config.toml
n_head = 9
vocab_size = 4434
norm_eps = 1e-06
rope_base = 10000.0
rope_fraction = 0.25
attn_scale = 0.177
tie_embeddings = false
init_std_down = 0.0
optimizer = "soap_variant"
weight_decay = 0.05
lr_head = 0.00879
grad_clip = 2.0
warmup_steps = 200
Each number is 500 + 25 x the weight over the matrix's rms, rounded and kept within 0 to 999. Layers, rows and columns count from 0. Numbers have three digits each.

# k: layer 9 attention key, 288x192, rms 0.231, rows 109-159, columns 0-31
# q: layer 9 attention query, 288x192, rms 0.225, rows 110-159, columns 0-31
# v: layer 9 attention value, 288x192, rms 0.247, rows 96-129, columns 0-31
# o: layer 9 attention output (transposed), 288x192, rms 0.217, rows 96-128, columns 0-31
k109:530493515521484462523522528508478505516484484522485514483513522527495521538523527520521500458537
q110:483514479516543517489472492490526507483459504487499516530558562506518520494531509462480504467488
k110:507541498494518508564527509456492505480529513478541513463515518476506486479470530473543495497493
q111:503480469502557518486477551522535473525501438492494471473513517426473456507523520503525519490468
k111:478519534492503522470476472491505486486509495476475482515518478484504488485511528479463489486506
q112:491467506515535526531485510474486522498501502484548459515465512489514543479525481491514497495461
k112:533479539490492489450504477513499503453472485512492541505534494478506517488531561521480495517504
q113:510513546480488477486482512492482501487490488494478527489501512436506488538450491532511511484500
k113:455482489488529465493502492481492473530503472497516529484509535487464482475522504494477481484510
q114:497461456506514453482474509443482533482516504475492525496499523489523519540514489521483474520506
k114:546502495471518513510489502513517476491473487480528541487501501520482500508474528514487537473465
q115:490518475496487518480473496484469499550457537505463514449484511468503524493521488515497459499487
k115:501514505516516548531498493503506446496465489485484496511503512506494508491512487545510498488493
q116:485500522515491549488524451552487515479466515543529495485452522510481499483486487476500480529518
k116:517445479487482479551496511480526465533495480482484486505482496510504507536489513530476499525542
q117:533511476469480475531526478537517490499492515527472530501498474507503532509522487500493536518463
k117:491512502496462486528451499525492489474470479466492528508487531529532494499533506535553530499567
q118:483500542484523441500522503515498489478502493503465481513504521498528469492497513499516519489502
k118:458547466491474484491513504513520515492466474476506498502509524496476523530465476521480531442489
q119:514476537471539506482526475483502522480471515500494486512479507472503541499490513513505556514466
k119:500548476507510485512542454539514496489497510466503466498462513483466453493502495485485510460506
q120:458512519508514505543477499522496479479492502486477493487548505446529516480503502495534512484482
k120:521492468535511474487536498461501472515484533520505499518527485507507524487500502490457477502539
q121:485492484476514490520468506535547482474477516435513478489540517524497527497515473527511502488513
k121:480499506501462470474561504444502456470517467470511537529477522491492553507493489494552512493478
q122:480475473495537489511516464520486457505523487491503468491496508490537522470531514507504494516491
k122:488496533537469468510512533512505502499503480482490475492502428481518523471529494511519541550487
q123:468453464497494516514534526510493519500481520524501506567496497543541460533475496545494466506496
k123:523515531484508473464456520497485472510502507482521462481452494511466502517483494538517502503507
q124:526545464512515501479497491506504500484530467508500511481511472527495525523498521531472531474488
k124:491489549543453531513486507477449447477494486500527494529496497550515501521501477507505503503469
q125:501493541474511476487473531498554489490480474470529498507498532534483520523482487527540515527487
k125:488500463487498538490540490504481481479492457495508468509484557528514535507515489511491500538511
q126:520447521480513504526459509503514508489509485465520518450478484493474556533479525510498492464477
k126:514477509501501498470494501519544487487495536517523505540505495497486472513491485494483519501509
q127:512515479519513491514511491537492541467471511494488505478506528501535487489463470484526502544512
k127:517467487495483537515520466503482508478525486524477523494469492471494477455496493528479493485534
v96:488463472493521509473512517470503511478501505473474569495458455483496497487518529532479496461521
o96:505484479502488491469480541523471521477483505492534491503509491437474496455502496476505507496491
v97:485510533460471505496526516516453496474494501505503493487507508500488528532511526512523488545477
o97:515468507471504501541538493539517503477471481488500448485494510510493516500485491501515488544514
v98:536497498548481546535526510568472505503515490513477488518484514459506509522518562434486573543496
o98:551521554523504514461506525504458552527516544539468543530464465524482450461434514489488475476556
v99:527551539525487513587492555467479518513462486453474483431546527506509484527523523513481502529487
o99:441492455530546562498480528550487482510567472494479493560514514450491489555501505439490438532504
v100:462505527519476479474512516432495496497469489542497493449499532451510486475514495455496485521486
o100:506484508475433479473542461483536514476516480521488511533482512528534501502509464540496527492541
v101:498525514458488490466485477450479488462486516478492492494510527527540503504463470494504488439536
o101:511539519498495471515490490489492515487469464479470484491511494526468511466464473462516495483491
v102:534485463519502457456505515589547474539526494533520490499496511491492490493512507475511491517525
o102:486497506508516485536470527489504464526451521539520519495462462555466472502486548549493480545533
v103:488502494548516499509486505489454516440499525498504526529484520504481495508567544499499522536506
o103:484500507543482495506498511492526518521509463460517459510466503506477488512534498472531507520477
v104:507515482487446476525452479501499496499513538538504493513502519499515525528514472523471473518480
o104:477471511500488486463524486488528529486498469516482485518488488485524498551460422501479518500495
v105:472522448528454482413506478594495493547480470557460522553549521505537509487447490438434507488508
o105:480558523463502449495495520524514491439486498481519466456492491499457504528511486523480478480464
v106:490479503509500476501591465457497512511461489521427513525555557489520520495502450516470512535459
o106:495470514514525482448507513444527455513499471488496477534520519505540518480572514507477488535477
v107:558490503520482535567511479457496536462549523468456504490529482530509482532528507538509519539439
o107:471518550536528515498515465507497530498482516532499480508506511530459530479511503455507449505497
v108:442493501467526462436500447529495462517497532528558519555490513537545499445481453503491465456458
o108:514571538550451512488529478490456465484488461510490474485478522513504502576482508579505532431540
v109:542517558502497537502544532489460512416503485532501510566472516529490498491505549512491534515488
o109:546487450498507474533429543487535448514481531481539509538518478539497555465531521512503507501532
v110:462438468491508478486500468526511517466518585507504473491486560478491531418536471480504495437508
o110:496490527512516465461504528460504544499494482501547500464567531507532475497526524540483500502504
v111:435523507478496464472579509499491542466523531476466492471477492488583546492519555552441474502466
o111:535516529475473453515474538517542511453507532452433491485484491460440516523502508502517489532493
v112:530472471512483481471453491527505487489448548576555511459467495493469510533541538448448492480518
o112:536465528484530521540500567496526534515456488502490525498443463489480521511508432502520527516529
v113:564525482474492473423460544474478451478518510515476498494529523451499482495489459482478487437499
o113:518518428455510549541543471514501506494530513480533550506481532511505480481492473548523553507496
v114:547509550504502484472535463507536533536485518518454488452493505485478488520532524496503525514441
o114:532481512510522447465484435494525459535488483543503481522528506446474519429473503496528494496520
v115:480551500463474449496538509567552475514484423479538519518540520553467459472453503520499484449521
o115:493530488513486522508484442448513490543475479483545504524498542498525479496510492487560556498535
v116:492492489522500498487507505547493507491484506529520506487475553495490488495506509492495534526459
o116:533556486502526462487472477476472505467463477521526496497498542538484522491538537491501542498516
v117:476481500497531480472541519491511543496472465507488504498509505468475523479465474551457502570454
o117:487488510490447446520516531473473495469515473519507431537507500550519491532520495490462539488519
v118:534535540485462487515500571505529498450491505531488477507464513489502494501519509498520482566510
o118:468470518553533537511430504481508469555491517564526463483519538510524501517466494490514531487526
v119:542493453499529482445469507539464562502504557485444482505450474529503545483508483468517529572478
o119:515520499483526499509531457553500502457539457490499478503495501516478507535518488509471493523528
v120:471507478494469545486454493548544482494493457490528499525564528547497479515471547495515486521510
o120:509452512476484507542437538546536511501518532483538514472509507549549492497532507496513517492480
v121:451488503482509503477478484510569432510476501539535468506466472461485544521494473508468465500474
o121:516496513496463516495487528518502476514461493462526511502502517494501529525453505517483491495479
v122:466505462514500520567486556449469522508531528506507482570530480460480526499520507497471458540430
o122:523514511502513497435497505494499472507544553502471433506460505508490447475502531516500513475503
v123:469465484472480526526474511502555513479448496507444534499487470553480561500490485486451520450493
o123:587512502505511520491525501481487516538490484505550515470528506516489564518525513473557461522513
v124:497468519507518455489477514521538465541470532510479491503438527532488496480499445482505528465528
o124:471544497522534459504483487440505542528539492536473533487570511507505533519498523496495515524500
v125:417540495530511466435517495574480471543467496534522511501471472541488446483466532484472468444522
o125:528540510495520482490521530511518478516480481485505549432489477466539501496529509540485554526532
v126:524466536478498557446501497518483514487508453527508507528498457538491529462502510511484520494505
o126:513519518491567510548457526471511535581520500505460503507499459496468538472511523472514496493494
v127:495483487526501470499523501493506513538480505485489506561488529440460563469494501491489527485493
o127:546529481479522529466468537449471502500447480516441497512489498530493491523531488567490460518547
q128:429500519445498516505539492506517503523548508503505466535482489477507559473475488518534511486496
k128:517501521497516484490467503518478499467508523474511527483509512506491467514488492496487488500500
q129:468468473463482499542545484539510545489489498477468502528516509471503569508495520516517527527493
k129:458498504466489483457503448481487515500511504512484493471508502531504493498520502515503510491492
q130:490516527489534489500518496556518505517476493516502499483489522489494505478499511481499519512514
k130:524496475489487514477495509493523504488500484483456507486476490457497517526476498496517476506526
q131:570478544533472488500462507511491505504475515504536518461473517510518465512500478460483501497507
k131:545517476488546552488504471480499477501491495510462483531483492495537537491447510508488472514492
q132:502501465518484529476497488518488528512520468517480500486480521514514482517487520522456481512497
k132:441491476511497485468519505501486494486499466525550491463557525487509453491605546509450556437470
q133:468481465445493500512511482469496537506518497517497473514501477507499556462495511507491529521498
k133:529534482532490508500499503507477463498463503500510494500532515497509508505504518499488491478494
q134:478531453544487473487488519484475493505507530526515524489502501501478475481489489504478508518493
k134:528493494516515540525503493520507482510489481509511508531530523460557512505533507494521540524513
q135:502519482483521499480489478522500496506488591495501485503528499487486515477480503507494504500479
k135:509456505521505475510530502518504508490498485507500520445495476474517525502503545505472524543520
q136:515491509526517503474458517499506521486505505514492492541491482500511528526486491464517490476531
k136:508468516504498495497517492485529459476492496473515526504496496487507497477483510502544523486490
q137:481481508464447496496532506511475497512476516523508497497499542501485470506478488491524529560508
k137:501522474476544517481504461489517501445500479461465507471508485531487455459513508500544494528522
q138:476464505488520487476538468505510513504470466455498473511517491452517469498503524495483469485509
k138:481479516504493480516520498507542515465515499495504506492490500517501536533458471505470478496492
q139:505459509493490497508471487471484546502555502476517498521517502559512487501450483533513500453527
k139:505492527438452474474518508501504516469458537496488516507527503510474478494514481536509535533465
q140:484473504519479508494479517474539508496477494463487503535509484461491474502499512546482526499459
k140:468502455486502470513522516491455457480537554527508475513505493521557472507486454504489514493504
q141:471472531512498530457517498507540491492537521522508475490500529503474497503481448507469498494521
k141:500500522505505489524473497490487476472488543506495471491537519484528482501515491534516528469519
q142:514478491551472460478521528471509528563523492500476498472504496494490469493509548513511479502482
k142:479502480486478487431498435539563499515478517495502487518524505507539467519523549517504475488520
q143:515499504517540469505508529495481490531500537500479535476567494477503506494503499502503499539492
k143:531500471518507477513518532496508527498513474475508484475458490490542537528507476513489482515489
q144:502511472460489483497511465539531468489497513496537523540491541503453512511496520467462482512505
k144:475497498475510442489517523485519501513483533506492493516498496493506487476493492483554487494552
q145:471480470488467490554496514482505522566523504506473494521475506472518511464502494477518518506519
k145:495521472507514480532485476492513519483473468457537519507500498494476532498500498487516488499476
q146:510494476489526503492534526488514500460532487473511532492474504462448512463510506523518488496499
k146:476490493520496480525514518502494485442485513512503503494527513473499506530525522500437491481503
q147:471523491459453523531493500483536457469504548488539502498494474485532534474451493500526509464520
k147:466453492532495473486495513505511513490485518555500499531505493506484527462576496480499507492483
q148:489515503507482485478493499478508486548510515488444542493499497448510470466439537475514492489505
k148:501509508494510469501484522488474504481516490490520472487478484531473508470489524497557518522507
q149:526512515505485482537459495522519493490500506482517512472475493526470482533507475479489514499530
k149:486501500526531512491479522509458531501506457550531489475522487486537511469473486498476495525497
q150:527482478471507479490495500433512487499480495475501488509505489471477537501497491513464476528468
k150:477487517505508484497480535512471508480506512455498492508493529507493480511489557498497499506513
q151:540516451490476515531516523498472484507494482540497536511497455502465487515499487494472512501542
k151:503477525485510483558517490510477491452484520512498502518488527486510522482486488468491442520464
q152:501473476514485438542484484525505511510522464521503541487498490510549532519560514503522510518497
k152:492516514487497503466495527496507521504518467514505518568522485544473493486505525484472516504508
q153:503553497509509472448500540506502504523507494481499520492486486477529495494494471524502497493484
k153:526476545486565507499527469498444481507501507496509493488521515484458474468539524527502491470503
q154:520484508452521497496526525535489486520496507474527491499520482539514497536516488491470476486530
k154:480534533492531490492494461548471494492487508500475466514542523502464539505482478516453496509482
q155:489487492527534502495541471484457527482541530502509473472507506483554467495507537484481528474513
k155:485459522528517490485515471513507536487486509546521465497527533483513451508502485512515469459508
q156:481449493503461519518493528472492466507473478533486521497506477473469508478476523457545505494503
k156:517505511502489488467492523463516496526481462493539493470495522505518504485499493534511477530528
q157:510500532504460475509527476487519518508523487515512500505542500542517476489502495502474516531490
k157:509507485481459523491486553511526480504527469494498547486476532462522504502510510510499486485518
q158:503478535513462458511470487499493471454483484504476549539491486535505508486500447476529495508508
k158:482479485493504510531525446480499515515474498509495481461509521482505523527494503488548540472491
q159:467492485483516505548476466504545548455564480515505523509479515496454477504495508475482482515500
k159:463495514487510590441458501484517512529493518522485506507509462468521506549513511538488536520482
v128:503500504505516489457441487505514540537523498489482474503526490466509499487502499498525518528469
o128:489520479517530503509496511473493482492514522492512493511493516514491458483537471521482490481532
v129:511468499518502495513508495499503497485470514539565499510482496527538452496485518553506528453522